{
  "num_hidden_layers": 8,
  "hidden_size": 224,
  "num_attention_heads": 4,
  "num_key_value_heads": 2,
  "head_dim": 64,
  "intermediate_size": 576,
  "vocab_size": 8192,
  "hidden_act": "swiglu",
  "norm": "layernorm",
  "norm_place": "pre",
  "norm_eps": 1e-05,
  "positions": "rope",
  "rope_theta": 10000.0,
  "rope_fraction": 1.0,
  "qk_norm": false,
  "attn_scale": 0.125,
  "bias": "qkv",
  "tie_word_embeddings": false,
  "parallel_block": false,
  "init": "uniform",
  "init_std_qkv": 0.0398,
  "init_std_o": 0.0,
  "init_std_up": 0.0398,
  "init_std_down": 0.0,
  "optimizer": "soap_variant",
  "learning_rate": 0.00681,
  "lr_mult_up": 1.27,
  "beta1": 0.95,
  "beta2": 0.95,
  "lr_head": 0.00941,
  "warmup_steps": 200,
  "schedule": "wsd",
  "decay_fraction": 0.78,
  "decay_shape": "linear",
  "final_lr_fraction": 0.05,
  "batch_tokens": 65536,
  "max_seq_len": 512,
  "doc_mask": true,
  "z_loss": 1e-05,
  "train_tokens": 267800000,
  "max_steps": 4087,
  "dataset": "wikipedia_en"
}
Each number is 50 + 12 x the weight over its row's rms, rounded and kept within 0 to 99. Layers, rows and columns count from 0. The size before them is the row's rms in percent of the matrix's.

# layer 2 MLP down (transposed), 576x224, rms 0.164, rows 179-189, columns 0-223
093:66 33 46 39 55 55 63 45 39 57 39 53 50 56 42 48 59 60 51 64 70 59 48 64 56 56 61 53 66 54 58 36 61 33 40 64 39 69 43 61 38 46 31 37 49 72 49 22 49 45 19 50 37 44 72 33 36 46 38 47 47 52 35 52 58 44 58 48 57 72 43 49 44 33 58 64 32 41 41 44 39 46 62 43 55 87 41 43 46 34 55 58 43 43 57 55 64 56 68 47 50 43 68 31 46 46 59 21 42 35 33 64 42 40 66 47 28 69 48 38 32 58 44 51 74 60 48 31 57 59 59 52 57 70 69 46 54 64 59 77 56 62 45 45 37 56 54 38 72 67 53 57 50 31 62 55 56 55 41 59 33 50 41 66 48 48 61 57 61 44 38 40 51 31 48 53 52 41 41 48 68 20 55 58 57 41 44 61 71 29 36 39 41 78 61 60 31 40 43 60 58 44 39 30 59 56 47 46 40 37 50 54 56 39 52 60 53 60 38 54 26 60 68 49
102:50 44 41 48 43 67 54 38 47 19 74 45 65 45 51 37 52 73 44 31 46 60 55 35 47 44 55 59 50 52 49 46 56 45 44 41 45 59 32 43 67 61 59 35 38 35 52 48 54 57 62 44 64 72 48 36 49 55 59 60 64 51 55 46 61 33 54 42 41 53 33 45 56 50 17 64 48 70 47 65 56 37 27 78 45 36 51 42 55 43 57 39 45 51 55 21 74 51 41 50 59 47 61 65 37 40 66 41 53 55 48 66 60 69 47 39 39 56 55 64 46 36 65 43 42 55 75 36 65 58 50 42 46 56 64 46 34 31 46 54 39 66 53 54 53 62 54 58 44 37 62 60 41 80 53 72 42 52 59 51 23 40 62 50 44 32 62 42 55 70 36 31 69 41 36 60 50 40 57 53 62 41 55 52 55 60 26 81 66 27 63 53 19 50 46 42 40 69 40 50 46 36 67 57 56 46 72 35 45 39 55 39 42 55 54 53 60 45 51 58 65 38 39 28
100:67 55 55 37 39 63 53 53 35 62 60 59 67 64 43 49 48 43 40 53 47 37 54 55 50 62 62 54 41 72 59 45 21 51 59 61 43 58 40 51 45 55 56 48 41 24 85 49 43 46 43 45 44 54 39 46 58 37 46 65 50 48 71 53 55 55 45 56 76 56 53 54 45 56 61 57 31 49 56 52 44 40 65 45 55 50 58 50 68 35 46 41 43 56 36 47 48 49 61 33 47 35 39 50 25 63 41 41 64 45 66 60 46 33 43 65 55 59 42 50 73 66 38 50 56 51 54 44 49 51 53 47 45 68 21 60 43 64 43 36 46 66 46 60 44 74 45 58 52 35 55 52 63 59 56 44 42 43 58 45 38 64 67 12 55 47 50 30 48 44 58 57 42 16 31 34 60 31 55 65 62 59 46 45 54 44 51 47 27 19 59 44 32 48 58 77 70 72 59 46 43 62 52 17 56 63 49 37 37 30 58 42 70 39 59 70 41 49 49 72 37 53 64 58
099:36 39 74 40 61 56 71 41 52 53 50 62 33 47 60 54 44 61 64 68 65 48 40 45 31 42 58 33 32 47 58 62 51 48 57 43 53 56 32 48 54 29 55 60 24 30 55 64 45 18 66 59 50 49 62 44 55 60 55 52 51 48 29 60 56 47 48 37 40 48 57 33 41 47 57 45 43 50 29 41 58 76 43 42 46 35 55 55 44 57 66 35 63 51 46 49 73 54 76 33 54 64 51 49 40 69 55 48 42 50 51 60 49 37 50 59 41 44 39 77 52 67 37 53 50 63 61 53 41 72 43 47 34 45 68 48 64 60 36 42 34 58 58 49 72 49 41 29 33 58 28 79 37 41 53 45 68 75 49 60 38 48 48 59 73 41 45 61 47 35 68 80 47 56 75 35 58 46 53 44 55 54 52 47 67 46 51 44 50 32 56 67 56 34 32 49 46 75 54 63 48 52 40 48 41 68 61 53 52 36 28 39 57 67 56 70 43 48 51 44 24 43 56 71
097:27 45 71 66 43 49 56 54 65 43 54 51 56 45 36 45 74 53 34 28 48 66 41 64 54 53 70 58 32 54 57 47 30 51 50 61 57 62 47 66 56 58 44 68 36 67 62 35 41 72 65 45 40 55 62 58 47 64 42 56 49 51 43 50 39 30 46 62 56 37 54 50 33 30 52 57 54 36 39 55 46 53 61 54 69 72 54 57 29 45 42 49 60 52 44 41 41 51 53 76 40 19 59 30 56 43 48 73 44 65 61 60 53 71 23 80 63 47 62 53 19 47 57 57 26 52 56 74 58 65 48 53 39 22 37 26 56 32 49 53 45 55 66 57 55 51 48 66 54 72 66 42 50 25 52 49 42 64 38 52 42 48 46 64 61 44 38 43 70 56 34 63 62 36 54 43 61 68 40 34 57 43 40 59 45 60 63 45 40 42 59 45 52 48 63 50 36 64 51 49 43 59 57 39 61 40 38 36 57 45 45 72 68 52 32 49 46 49 42 46 56 52 58 73
102:49 57 50 58 43 35 45 48 85 65 50 74 62 40 40 54 46 30 48 52 51 61 49 53 53 34 67 57 46 48 49 74 52 46 66 74 56 64 28 58 38 63 55 36 61 55 64 52 63 53 45 51 60 43 55 59 63 39 67 48 66 39 75 59 46 24 52 44 56 61 65 55 53 55 55 59 64 79 30 46 59 75 53 43 39 57 50 61 56 57 37 52 52 59 51 52 67 55 65 31 64 52 51 34 35 38 41 51 23 45 35 58 40 27 18 65 63 50 64 52 31 55 42 52 69 63 42 48 56 63 42 46 42 39 41 52 51 45 51 66 74 56 51 51 42 60 46 43 68 56 49 52 47 37 46 61 31 30 41 53 55 45 55 29 54 36 58 63 54 50 35 35 51 33 69 23 67 44 49 50 66 42 58 34 40 22 60 50 50 68 54 34 69 45 43 61 43 42 48 59 61 45 55 58 17 38 46 69 52 28 38 38 49 40 68 41 63 47 49 47 50 49 58 46
101:74 54 52 66 70 70 41 60 66 47 50 62 49 74 47 49 39 50 51 66 55 45 64 51 56 47 33 38 50 55 53 24 36 59 28 69 57 53 30 43 52 29 47 28 52 44 30 68 54 54 60 44 43 52 48 64 36 59 49 38 67 54 55 49 45 66 49 33 38 32 23 53 61 53 84 49 64 54 47 53 38 38 70 47 58 62 31 68 25 31 41 49 44 45 55 51 32 57 57 36 63 35 66 66 68 50 67 62 61 64 44 51 47 30 35 58 36 44 51 47 60 44 54 56 31 47 38 43 33 46 39 49 37 21 41 54 44 68 39 50 64 41 54 59 49 66 46 54 47 52 65 47 67 54 54 39 41 69 44 54 38 61 44 56 63 68 31 50 51 55 64 50 65 53 77 67 62 47 52 50 48 54 62 64 37 53 25 47 41 30 46 49 61 71 55 54 42 33 56 58 36 34 47 41 41 36 53 65 29 45 59 66 52 66 49 45 61 43 46 32 49 34 66 67
104:56 42 58 73 72 56 48 47 60 48 49 59 29 69 48 26 42 56 58 59 57 50 19 56 50 44 69 57 50 49 37 56 53 50 69 70 51 46 22 57 41 48 30 47 40 53 57 67 43 60 66 36 32 48 43 59 53 37 60 62 50 44 31 79 73 56 44 68 38 34 65 34 58 50 57 34 60 32 46 46 40 47 71 41 49 49 39 75 53 37 52 55 70 57 50 36 25 57 37 40 48 69 47 58 76 72 54 63 57 53 51 52 37 55 53 50 52 45 56 48 64 51 40 62 58 39 44 48 37 57 37 49 41 38 44 43 67 56 42 42 28 41 64 58 47 58 13 62 51 75 59 48 46 32 41 54 36 26 64 66 43 45 56 39 41 53 64 49 45 43 48 44 47 48 58 39 74 31 35 71 50 39 51 71 36 38 51 38 38 57 50 48 47 46 36 33 29 66 63 35 50 53 60 69 32 44 56 43 55 57 58 46 43 48 79 59 49 48 48 37 53 53 51 67
101:54 42 54 43 48 30 38 48 57 67 55 38 55 35 58 31 60 63 38 57 63 56 51 69 40 47 34 54 43 54 60 49 43 52 41 51 42 35 40 43 54 44 52 59 35 60 33 50 60 42 29 43 48 43 23 38 73 36 47 45 43 44 63 53 63 57 42 49 49 65 38 72 56 58 51 65 57 37 75 78 37 51 54 70 58 57 46 57 61 52 48 66 49 52 52 57 42 44 56 63 54 66 46 27 50 31 67 36 66 43 52 34 65 24 43 25 54 36 42 65 39 44 21 57 55 69 67 49 51 44 45 46 42 50 28 50 45 59 50 58 35 40 27 31 41 52 53 64 64 61 51 51 52 51 51 49 71 42 26 42 54 42 67 82 59 62 64 48 34 50 44 54 74 52 55 30 57 47 42 29 78 47 44 42 70 50 53 42 56 66 52 59 45 53 42 49 33 37 75 27 60 59 33 47 66 58 44 53 56 47 47 36 56 58 25 35 51 45 36 46 63 35 67 33
097:53 30 47 29 31 62 59 43 49 49 45 57 59 54 67 37 57 44 67 59 32 54 49 48 26 37 50 37 49 64 34 49 64 62 56 47 86 48 57 76 50 43 38 44 35 41 69 57 62 51 63 54 51 45 61 59 60 49 31 29 53 46 24 42 57 47 44 55 39 37 21 74 54 51 76 60 45 48 46 38 60 53 35 64 51 57 50 66 25 54 45 62 47 42 43 50 17 61 67 54 56 49 47 40 45 39 37 59 40 57 70 30 55 41 53 40 58 46 68 56 58 38 53 52 55 38 53 56 43 56 37 46 61 47 44 28 55 51 50 50 52 34 40 53 75 70 61 53 33 53 55 37 58 62 70 60 47 57 57 27 62 62 53 56 47 36 46 44 72 71 47 61 48 35 55 43 68 65 53 45 67 55 39 33 61 36 60 35 44 39 34 45 61 60 52 73 54 50 52 37 54 66 33 55 74 53 44 46 49 67 42 17 49 41 54 50 50 26 49 64 60 36 67 46
097:41 55 35 45 34 51 57 47 37 44 48 51 46 63 62 61 49 53 60 54 67 48 49 61 47 35 60 47 69 40 32 55 39 36 50 53 50 42 59 49 46 51 51 34 28 23 73 34 89 54 52 38 77 52 45 55 73 66 59 55 59 43 38 40 57 54 56 45 63 37 37 25 49 46 68 57 57 51 29 25 58 60 43 46 50 69 37 41 46 39 47 48 49 65 64 51 35 64 56 54 51 52 67 60 65 48 59 51 43 27 71 61 68 47 45 45 73 28 39 46 47 48 34 55 45 50 71 58 63 49 57 63 54 52 34 52 68 58 55 66 58 53 47 53 55 49 53 57 35 67 67 46 33 37 56 29 56 51 44 15 42 61 43 56 53 35 47 46 52 36 69 76 48 53 69 57 43 76 15 40 53 44 22 51 53 41 51 52 63 50 40 58 46 67 62 50 48 63 44 42 42 38 34 61 44 62 33 54 54 46 64 56 43 30 49 45 57 58 57 27 45 41 62 66
# layer 2 MLP gate, 576x224, rms 0.224, rows 180-189, columns 0-223
095:55 39 50 56 61 73 34 69 31 67 46 64 58 36 48 47 41 40 27 53 60 55 55 47 42 58 42 42 61 51 49 53 63 47 66 41 41 57 53 37 30 56 50 71 43 55 39 63 68 47 54 31 55 53 54 33 20 59 45 53 50 45 67 38 55 56 48 35 49 53 64 61 49 54 47 53 69 50 49 49 44 58 42 57 34 64 34 44 72 59 58 41 54 35 50 62 37 48 44 28 61 58 62 46 40 42 44 46 60 59 26 46 54 59 43 46 51 44 39 58 52 68 47 53 40 51 46 47 74 33 36 49 46 69 64 51 37 59 62 39 61 48 39 23 57 48 36 53 53 46 43 47 81 50 38 37 42 36 36 60 64 23 48 31 54 42 54 73 59 56 76 61 56 50 57 44 53 50 65 53 43 72 50 49 45 55 44 41 36 41 50 44 62 61 40 46 22 29 46 65 57 50 54 52 91 46 52 57 87 50 51 89 51 27 52 35 53 35 55 49 29 46 65 54
101:47 69 53 53 52 81 43 54 44 68 53 40 59 58 49 44 54 64 39 36 51 44 49 53 41 81 55 66 66 62 56 57 35 53 48 53 45 66 58 56 44 34 63 54 56 42 54 52 52 33 59 36 47 41 42 52 68 47 27 67 48 63 42 48 54 66 69 55 70 42 35 37 47 53 22 68 52 61 62 48 48 57 52 46 54 54 39 56 72 53 51 41 53 54 53 34 35 71 43 38 53 49 68 55 35 49 49 46 72 54 52 64 47 65 57 60 36 49 45 29 69 61 33 51 40 62 58 46 29 80 99 60 53 71 41 55 48 58 57 32 42 66 51 43 43 71 52 47 62 62 33 46 37 54 32 37 35 44 59 52 43 63 46 39 45 59 38 31 43 36 51 56 57 30 49 47 44 55 43 49 57 47 42 51 64 43 52 34 58 29 52 55 36 54 37 31 67 68 56 36 59 28 49 45 69 60 39 39 48 51 53 58 71 33 66 72 42 50 58 65 30 41 58 32
098:56 29 53 38 51 65 53 75 41 45 48 60 44 51 45 73 63 52 56 75 61 44 53 61 65 63 62 47 64 65 43 72 39 37 69 49 60 50 35 53 66 56 38 35 24 48 65 35 35 40 51 42 55 46 70 64 55 64 39 50 66 36 43 45 49 58 45 30 43 67 47 55 52 68 54 28 51 41 18 61 58 69 54 41 47 58 28 45 77 53 56 41 63 47 73 67 42 38 56 32 56 45 89 49 30 52 33 69 58 44 52 44 57 37 42 51 62 50 34 50 57 57 53 43 46 50 57 55 59 51 42 50 80 54 50 63 54 64 36 39 37 62 61 57 51 58 54 46 32 53 49 64 29 40 63 63 40 53 49 48 32 63 38 44 46 64 43 37 58 49 50 40 52 36 77 53 40 32 49 54 52 69 35 52 63 32 44 40 47 45 39 56 50 61 54 55 61 45 59 50 58 50 48 47 56 48 44 37 36 27 33 42 48 41 53 89 42 56 62 65 52 68 32 62
102:52 63 39 53 53 29 70 47 42 68 47 39 47 59 41 56 51 23 46 58 63 47 64 31 56 34 52 59 32 68 22 32 50 46 56 60 72 60 53 24 47 34 49 43 56 41 58 51 56 49 43 42 38 29 43 46 49 35 50 44 58 64 60 54 32 40 67 48 48 41 41 59 51 54 56 30 70 49 45 31 63 30 57 54 53 49 31 73 43 53 58 44 39 45 68 27 65 50 35 43 64 67 55 58 29 54 36 58 56 47 44 48 72 59 61 45 79 51 61 42 56 51 62 33 43 49 45 35 73 42 58 71 57 55 57 53 71 50 51 53 38 29 46 72 46 48 46 71 29 47 48 54 51 75 48 24 37 37 53 30 66 49 28 52 42 67 73 58 62 52 44 37 54 47 47 48 61 63 44 33 65 50 55 61 39 31 48 70 45 62 49 55 73 60 60 60 39 61 48 45 63 34 49 60 37 50 57 52 24 44 47 46 38 63 66 63 51 35 39 44 57 60 54 40
104:46 66 69 43 61 66 58 24 53 60 52 46 40 39 58 53 41 35 41 44 53 30 41 45 57 50 67 57 52 48 68 55 29 63 56 55 39 54 61 37 48 41 47 66 48 56 37 55 33 55 65 14 57 58 70 54 57 47 68 47 53 43 48 61 35 50 38 43 26 61 48 49 51 62 67 56 40 44 35 50 80 50 45 47 30 22 47 27 42 68 55 49 32 42 63 44 41 39 37 56 50 51 51 70 36 46 44 47 36 34 57 57 49 49 46 57 69 47 40 41 45 51 91 43 49 49 33 42 57 58 35 41 61 62 72 68 52 52 41 35 44 41 50 66 39 62 53 51 38 40 36 36 49 56 44 45 71 61 49 56 60 33 64 59 54 70 68 50 41 52 45 46 62 45 28 56 49 42 67 58 58 45 42 60 41 58 40 34 44 65 35 47 51 52 37 54 33 54 27 47 54 53 62 44 85 59 64 33 50 42 32 49 70 48 48 57 38 44 90 43 34 60 42 50
095:46 58 48 54 40 30 57 50 36 41 62 52 50 38 66 53 64 71 35 49 52 38 57 55 55 33 60 39 60 52 39 44 26 64 59 47 42 43 33 50 43 50 53 54 52 21 42 61 43 62 43 36 37 51 72 45 53 35 29 39 54 56 37 54 45 55 66 61 69 45 43 58 44 58 65 53 66 60 53 41 68 65 53 54 50 40 56 72 22 43 60 66 65 38 56 37 43 35 41 32 46 34 58 39 61 66 37 24 54 52 36 57 41 73 55 31 50 44 45 49 33 48 43 63 41 39 66 41 68 62 74 52 57 39 57 29 42 46 52 73 61 26 39 69 41 43 46 64 32 78 71 61 41 54 43 67 49 80 51 60 33 38 38 46 70 37 45 66 55 58 57 52 39 52 70 66 57 70 53 33 45 43 44 51 71 40 44 49 70 45 42 58 66 37 63 52 56 70 45 50 49 41 36 47 47 33 43 50 58 45 51 49 78 38 57 48 35 41 51 28 51 38 46 57
093:38 41 38 60 36 79 60 37 36 53 46 56 51 36 46 31 59 58 61 38 59 47 44 55 42 51 71 50 56 71 63 55 71 45 55 40 51 53 28 34 54 37 36 57 27 67 53 41 34 53 78 26 57 80 39 30 22 58 63 54 36 54 46 48 50 63 50 43 68 57 56 54 38 48 54 50 60 53 29 20 44 34 54 44 49 41 60 43 63 37 46 43 33 48 51 39 49 54 20 62 54 44 65 34 44 48 31 51 59 43 49 52 54 58 30 34 58 28 60 37 47 48 66 55 45 60 44 63 42 44 55 45 48 57 50 47 92 64 51 31 52 60 56 44 49 57 52 42 47 46 45 57 59 59 60 52 57 30 60 40 40 56 54 47 65 46 47 57 52 64 40 46 63 58 30 58 34 41 66 55 52 39 42 72 62 53 64 50 51 60 62 62 31 42 57 62 73 38 57 55 74 39 59 50 76 64 43 16 64 35 47 52 62 39 40 56 32 45 52 46 45 43 45 46
094:57 51 61 35 44 52 36 64 31 69 68 58 23 53 47 58 68 54 47 46 37 57 45 45 32 76 63 27 47 57 37 43 68 47 64 47 63 69 46 50 47 79 64 65 53 48 55 36 43 34 58 28 62 53 84 55 51 52 47 58 40 51 47 48 64 31 34 57 66 56 52 49 26 51 50 37 77 44 58 30 46 27 53 60 37 44 37 57 40 53 59 56 54 33 45 53 42 59 41 37 65 66 52 60 55 43 46 58 67 30 40 69 63 47 38 45 47 46 62 55 51 71 57 39 54 48 36 44 27 61 54 49 35 69 22 48 73 29 55 66 49 48 52 74 71 48 58 61 40 32 56 46 65 34 35 53 37 46 61 55 52 55 17 50 38 45 51 50 48 53 50 26 30 38 36 46 40 34 50 39 54 63 52 57 67 64 45 73 44 42 47 59 55 47 78 73 46 58 51 61 55 51 52 47 54 52 54 47 42 44 33 50 74 41 43 57 49 41 41 49 46 55 43 52
105:40 48 75 47 39 10 35 55 33 52 53 60 43 33 44 44 63 45 49 54 51 54 59 49 70 86 34 44 52 51 34 55 33 58 58 63 28 82 26 58 23 46 49 55 42 33 61 50 39 43 44 40 45 35 63 43 62 36 66 58 55 51 50 60 62 53 40 45 64 63 50 51 48 30 49 58 58 50 57 57 54 46 58 49 49 35 51 29 66 51 62 37 55 58 55 45 46 43 57 40 36 52 61 32 56 58 37 66 64 62 41 47 68 46 53 52 52 37 47 61 43 57 31 60 56 50 52 37 44 40 52 37 38 30 47 64 49 42 43 55 53 59 35 54 70 63 38 67 55 62 50 50 47 43 26 48 53 62 53 70 31 40 40 55 71 49 28 40 45 53 44 40 44 43 49 37 24 56 71 39 58 64 68 50 55 53 15 35 43 43 48 55 63 76 37 67 36 48 56 57 55 46 46 52 38 47 66 49 45 62 64 45 69 54 49 45 33 61 14 39 50 74 52 57
098:52 46 67 63 64 46 22 51 62 57 34 42 62 29 63 39 56 34 33 38 34 45 71 61 69 76 66 38 48 44 38 41 48 52 43 47 75 44 33 45 32 33 39 61 51 39 39 59 56 50 53 72 41 58 28 46 32 52 73 47 43 60 47 46 42 33 28 46 64 45 30 42 35 48 32 55 66 54 54 40 55 58 45 52 49 43 73 48 52 48 38 44 56 58 51 57 33 35 66 49 49 72 70 47 67 43 39 26 57 52 56 51 58 65 41 50 59 57 46 46 47 44 43 61 44 31 38 45 38 23 44 43 61 66 63 52 59 37 43 43 50 72 42 45 35 64 42 56 45 57 53 65 56 33 29 50 33 67 31 65 78 50 71 50 25 36 43 54 46 71 49 39 51 37 45 60 40 44 41 54 42 46 62 48 68 69 44 51 53 47 47 28 45 67 45 47 45 43 49 41 70 61 48 49 65 35 63 56 32 55 54 46 39 36 69 31 37 64 42 44 49 56 58 28
# layer 2 MLP up, 576x224, rms 0.221, rows 180-189, columns 0-223
093:48 72 45 38 45 53 37 45 61 53 57 53 71 50 62 36 65 71 52 40 23 60 42 54 28 48 64 50 43 49 63 39 58 41 38 53 52 58 52 37 58 49 27 42 50 69 36 41 25 65 48 54 44 59 38 64 63 56 36 61 68 42 47 42 51 62 71 65 54 39 39 29 54 39 41 46 58 74 58 65 59 31 40 40 40 38 64 61 35 37 36 52 46 60 48 31 66 44 58 46 47 60 38 57 62 49 55 67 63 61 74 45 63 40 67 62 47 39 55 68 46 48 51 41 35 21 51 65 37 77 70 47 32 52 51 80 62 62 36 48 68 62 53 60 58 58 46 47 48 46 64 60 50 43 58 62 55 53 68 37 50 52 56 23 30 54 58 37 59 31 51 46 62 58 62 47 29 51 39 25 36 44 46 32 52 70 68 59 63 49 40 36 34 49 62 54 61 57 53 40 46 55 70 71 47 36 50 56 43 44 25 42 58 48 58 57 68 63 59 68 49 51 35 39
100:44 55 38 45 69 35 55 41 43 33 31 39 44 65 43 32 65 44 49 54 58 54 27 42 65 57 63 51 53 52 42 49 70 59 59 47 46 53 46 47 39 54 87 55 50 65 46 48 31 71 49 25 57 61 53 58 62 36 45 48 50 39 36 63 31 41 47 39 53 64 36 39 53 64 75 61 59 35 37 64 55 54 47 30 76 58 43 47 64 46 63 36 37 52 54 71 49 48 42 44 68 43 51 63 57 62 59 52 52 48 35 51 51 49 68 70 51 33 51 44 42 43 31 74 51 45 52 61 30 31 46 61 53 45 28 55 50 54 56 42 50 31 57 26 50 69 22 77 44 41 49 44 42 58 52 60 53 68 49 45 54 58 45 66 54 54 67 58 38 53 30 42 45 64 46 55 53 43 61 61 66 43 59 31 62 54 49 43 48 53 70 52 76 23 55 63 70 84 37 57 37 57 54 51 57 46 49 53 34 39 59 39 34 44 59 43 41 62 44 20 61 54 70 54
092:58 47 49 51 42 59 77 58 44 40 65 29 47 71 66 28 65 46 52 40 59 63 65 69 43 41 36 36 42 44 33 66 55 71 59 60 63 61 20 58 52 57 38 53 35 48 91 58 39 55 41 46 52 69 43 43 54 57 63 51 41 42 39 52 71 65 63 42 55 42 56 60 39 31 42 36 47 44 32 59 71 47 60 54 68 59 38 46 63 43 58 41 68 46 65 36 51 60 48 34 42 46 40 51 67 38 50 66 53 51 52 47 44 16 30 41 19 61 43 49 49 40 42 46 23 33 56 57 53 35 70 54 70 65 60 53 62 54 52 37 48 66 49 43 57 60 66 39 53 59 56 42 48 26 28 58 17 68 44 54 56 43 39 57 51 34 43 47 47 39 56 37 50 40 58 44 54 48 37 37 47 45 42 52 45 41 58 50 45 32 58 53 67 37 42 37 46 51 50 38 64 56 55 29 56 58 36 52 71 47 57 44 56 63 29 62 57 41 59 29 44 43 55 68
097:46 55 65 56 62 47 40 49 50 64 58 53 67 47 55 61 37 32 47 35 36 69 38 56 47 51 43 40 45 59 63 46 48 69 48 68 66 42 55 53 53 42 49 37 52 50 24 45 42 49 34 72 51 57 57 34 43 52 44 41 60 64 44 59 43 66 55 32 48 37 41 45 75 30 40 56 80 61 55 52 31 38 65 57 59 52 49 35 49 37 56 49 37 43 53 47 41 60 49 50 48 45 54 49 29 26 45 54 22 32 49 22 51 57 49 43 64 21 67 35 29 58 43 62 33 40 47 39 62 49 25 78 32 49 27 53 52 65 49 58 55 40 44 47 48 51 73 33 48 32 36 56 45 56 55 44 31 90 59 52 30 66 58 56 68 56 64 49 66 57 56 61 62 54 44 52 35 42 56 41 68 51 54 59 43 70 54 40 61 39 46 64 60 45 65 27 45 39 29 64 69 63 46 47 58 40 66 64 41 47 60 62 39 56 51 70 49 49 27 44 48 42 54 41
099:39 58 40 60 64 47 42 52 62 71 46 46 53 45 52 52 22 42 66 57 50 42 55 43 51 46 57 55 60 47 52 48 46 28 48 44 40 69 64 47 48 45 57 66 41 53 40 47 51 48 58 41 47 29 47 28 45 49 21 47 81 70 40 34 43 50 26 31 26 52 43 54 47 54 52 70 54 66 46 61 66 42 37 29 38 47 54 50 70 62 80 50 42 34 49 28 66 30 50 64 49 63 59 72 59 55 51 66 55 54 39 50 54 42 43 58 48 31 46 64 47 43 49 74 47 41 19 40 47 49 24 48 41 61 41 60 74 54 69 57 47 61 64 66 63 51 53 61 50 47 45 56 33 39 25 52 61 38 57 45 47 78 47 55 48 57 45 42 51 51 52 40 37 56 66 63 59 44 41 37 31 40 41 53 54 30 41 45 33 52 48 35 65 51 46 53 50 60 52 28 55 40 28 22 21 71 43 44 53 31 48 68 51 58 41 45 53 48 62 50 43 39 70 37
092:40 55 43 51 43 41 52 39 38 70 54 55 56 52 70 41 56 46 36 47 38 53 61 56 39 63 45 17 42 35 49 36 37 41 48 46 36 59 25 64 46 67 45 64 43 37 55 59 39 63 39 62 58 43 65 42 45 34 48 69 38 58 29 41 39 30 65 60 61 33 43 41 38 23 48 65 50 61 36 54 71 55 42 50 49 44 62 56 33 53 48 63 65 72 40 52 53 55 40 36 35 71 51 38 65 80 49 30 43 37 43 61 47 59 63 44 22 49 62 48 53 42 58 67 28 54 67 37 53 67 58 39 55 39 52 47 48 50 34 28 61 34 42 49 45 33 36 51 63 42 56 47 68 44 61 55 68 48 47 61 53 44 48 56 67 42 22 48 38 59 67 34 62 55 47 57 72 54 64 68 61 51 48 48 48 54 50 43 53 40 45 57 51 46 41 67 46 47 44 84 47 59 25 60 48 49 53 43 48 57 60 30 52 45 73 21 39 25 31 51 44 48 47 72
103:32 47 63 63 56 35 42 57 44 54 36 52 56 66 62 57 40 56 40 81 56 57 57 37 70 56 67 51 67 53 43 71 59 53 43 46 57 66 42 58 49 66 42 50 43 38 55 53 32 74 38 48 48 39 37 51 41 38 57 49 54 38 59 66 47 34 44 54 51 54 37 37 56 39 44 27 41 36 33 68 44 29 37 37 53 57 68 52 47 65 41 41 53 59 52 47 57 57 62 55 64 51 63 60 79 45 55 52 53 65 40 61 49 51 47 56 60 42 16 45 62 50 52 52 57 38 39 49 52 43 37 66 72 18 58 37 44 54 74 55 21 52 39 60 68 49 34 56 39 55 55 54 56 47 28 71 60 49 42 42 44 67 54 70 42 50 38 38 79 62 46 82 52 57 45 45 69 42 35 59 57 54 76 47 44 60 60 53 38 44 53 18 47 44 49 70 50 31 48 37 34 51 51 53 42 36 42 54 40 34 67 34 63 64 64 37 31 30 59 50 51 63 47 57
106:28 33 28 31 51 48 72 65 54 48 70 25 46 46 39 63 29 30 47 26 51 44 58 69 56 51 74 61 55 66 29 57 45 55 41 56 58 50 64 52 35 61 45 50 64 62 49 41 45 61 51 62 36 48 46 61 44 53 57 41 52 64 30 64 21 61 53 66 14 59 69 71 43 59 57 44 58 45 61 25 60 43 54 37 60 60 56 62 27 57 33 36 68 57 42 35 59 47 55 37 48 52 39 58 52 59 64 62 49 79 50 55 44 51 51 60 60 59 46 32 46 54 51 27 58 44 57 51 40 57 60 56 39 48 68 55 60 50 61 42 51 56 81 55 57 71 63 45 34 39 49 48 56 55 42 43 44 45 53 53 52 54 39 31 59 82 59 42 40 43 47 46 46 59 24 65 38 36 44 60 45 52 42 44 52 52 58 69 46 61 65 42 65 56 54 55 62 61 40 31 54 37 53 43 66 54 57 54 43 53 51 39 74 25 62 31 48 34 39 61 53 55 39 66
103:37 37 59 43 51 54 60 43 52 39 66 37 66 65 43 40 44 43 43 52 45 47 45 59 55 42 41 55 77 60 40 47 69 61 67 53 74 48 47 72 37 47 55 41 44 43 65 42 78 61 53 54 53 48 44 38 39 62 57 33 50 46 38 37 37 45 44 35 26 40 50 61 57 50 37 33 22 41 49 42 64 45 49 49 45 40 77 45 46 64 56 64 38 71 67 47 46 59 41 47 41 50 39 47 64 50 37 44 34 53 70 39 56 46 51 39 52 46 61 48 58 43 51 61 35 47 62 46 46 41 44 46 68 44 51 74 49 66 62 56 83 48 45 40 62 44 25 43 58 26 36 44 18 45 53 26 46 51 37 53 73 34 37 70 58 39 67 54 65 78 48 41 53 65 44 57 44 46 61 52 50 35 52 49 37 46 52 50 59 30 62 54 49 61 64 59 77 68 44 62 39 76 58 58 53 18 44 71 38 40 43 48 36 55 53 48 42 58 58 33 48 45 32 24
096:53 51 68 36 57 32 54 37 59 38 42 47 67 51 58 54 58 43 57 53 33 45 48 39 49 48 67 47 50 40 29 64 48 66 49 48 39 50 43 60 40 44 36 44 37 55 35 53 70 59 51 55 37 47 29 44 49 37 44 38 61 52 56 72 66 57 52 46 63 35 27 54 46 45 73 73 67 34 48 72 51 31 56 40 33 14 57 44 31 56 41 39 45 61 25 45 47 47 41 45 50 58 47 63 62 51 41 58 42 29 78 56 63 55 49 51 41 54 43 47 27 59 67 41 57 47 72 49 44 64 50 49 60 50 48 68 46 48 51 27 45 53 34 58 34 49 38 44 73 40 71 43 65 23 52 60 54 27 46 45 65 48 32 52 32 47 37 27 63 47 52 44 57 57 55 31 66 66 41 23 30 45 58 46 34 22 40 42 53 45 39 68 39 56 43 28 60 55 67 63 37 58 64 50 69 44 55 50 32 36 63 44 53 53 55 43 46 36 28 60 46 69 55 50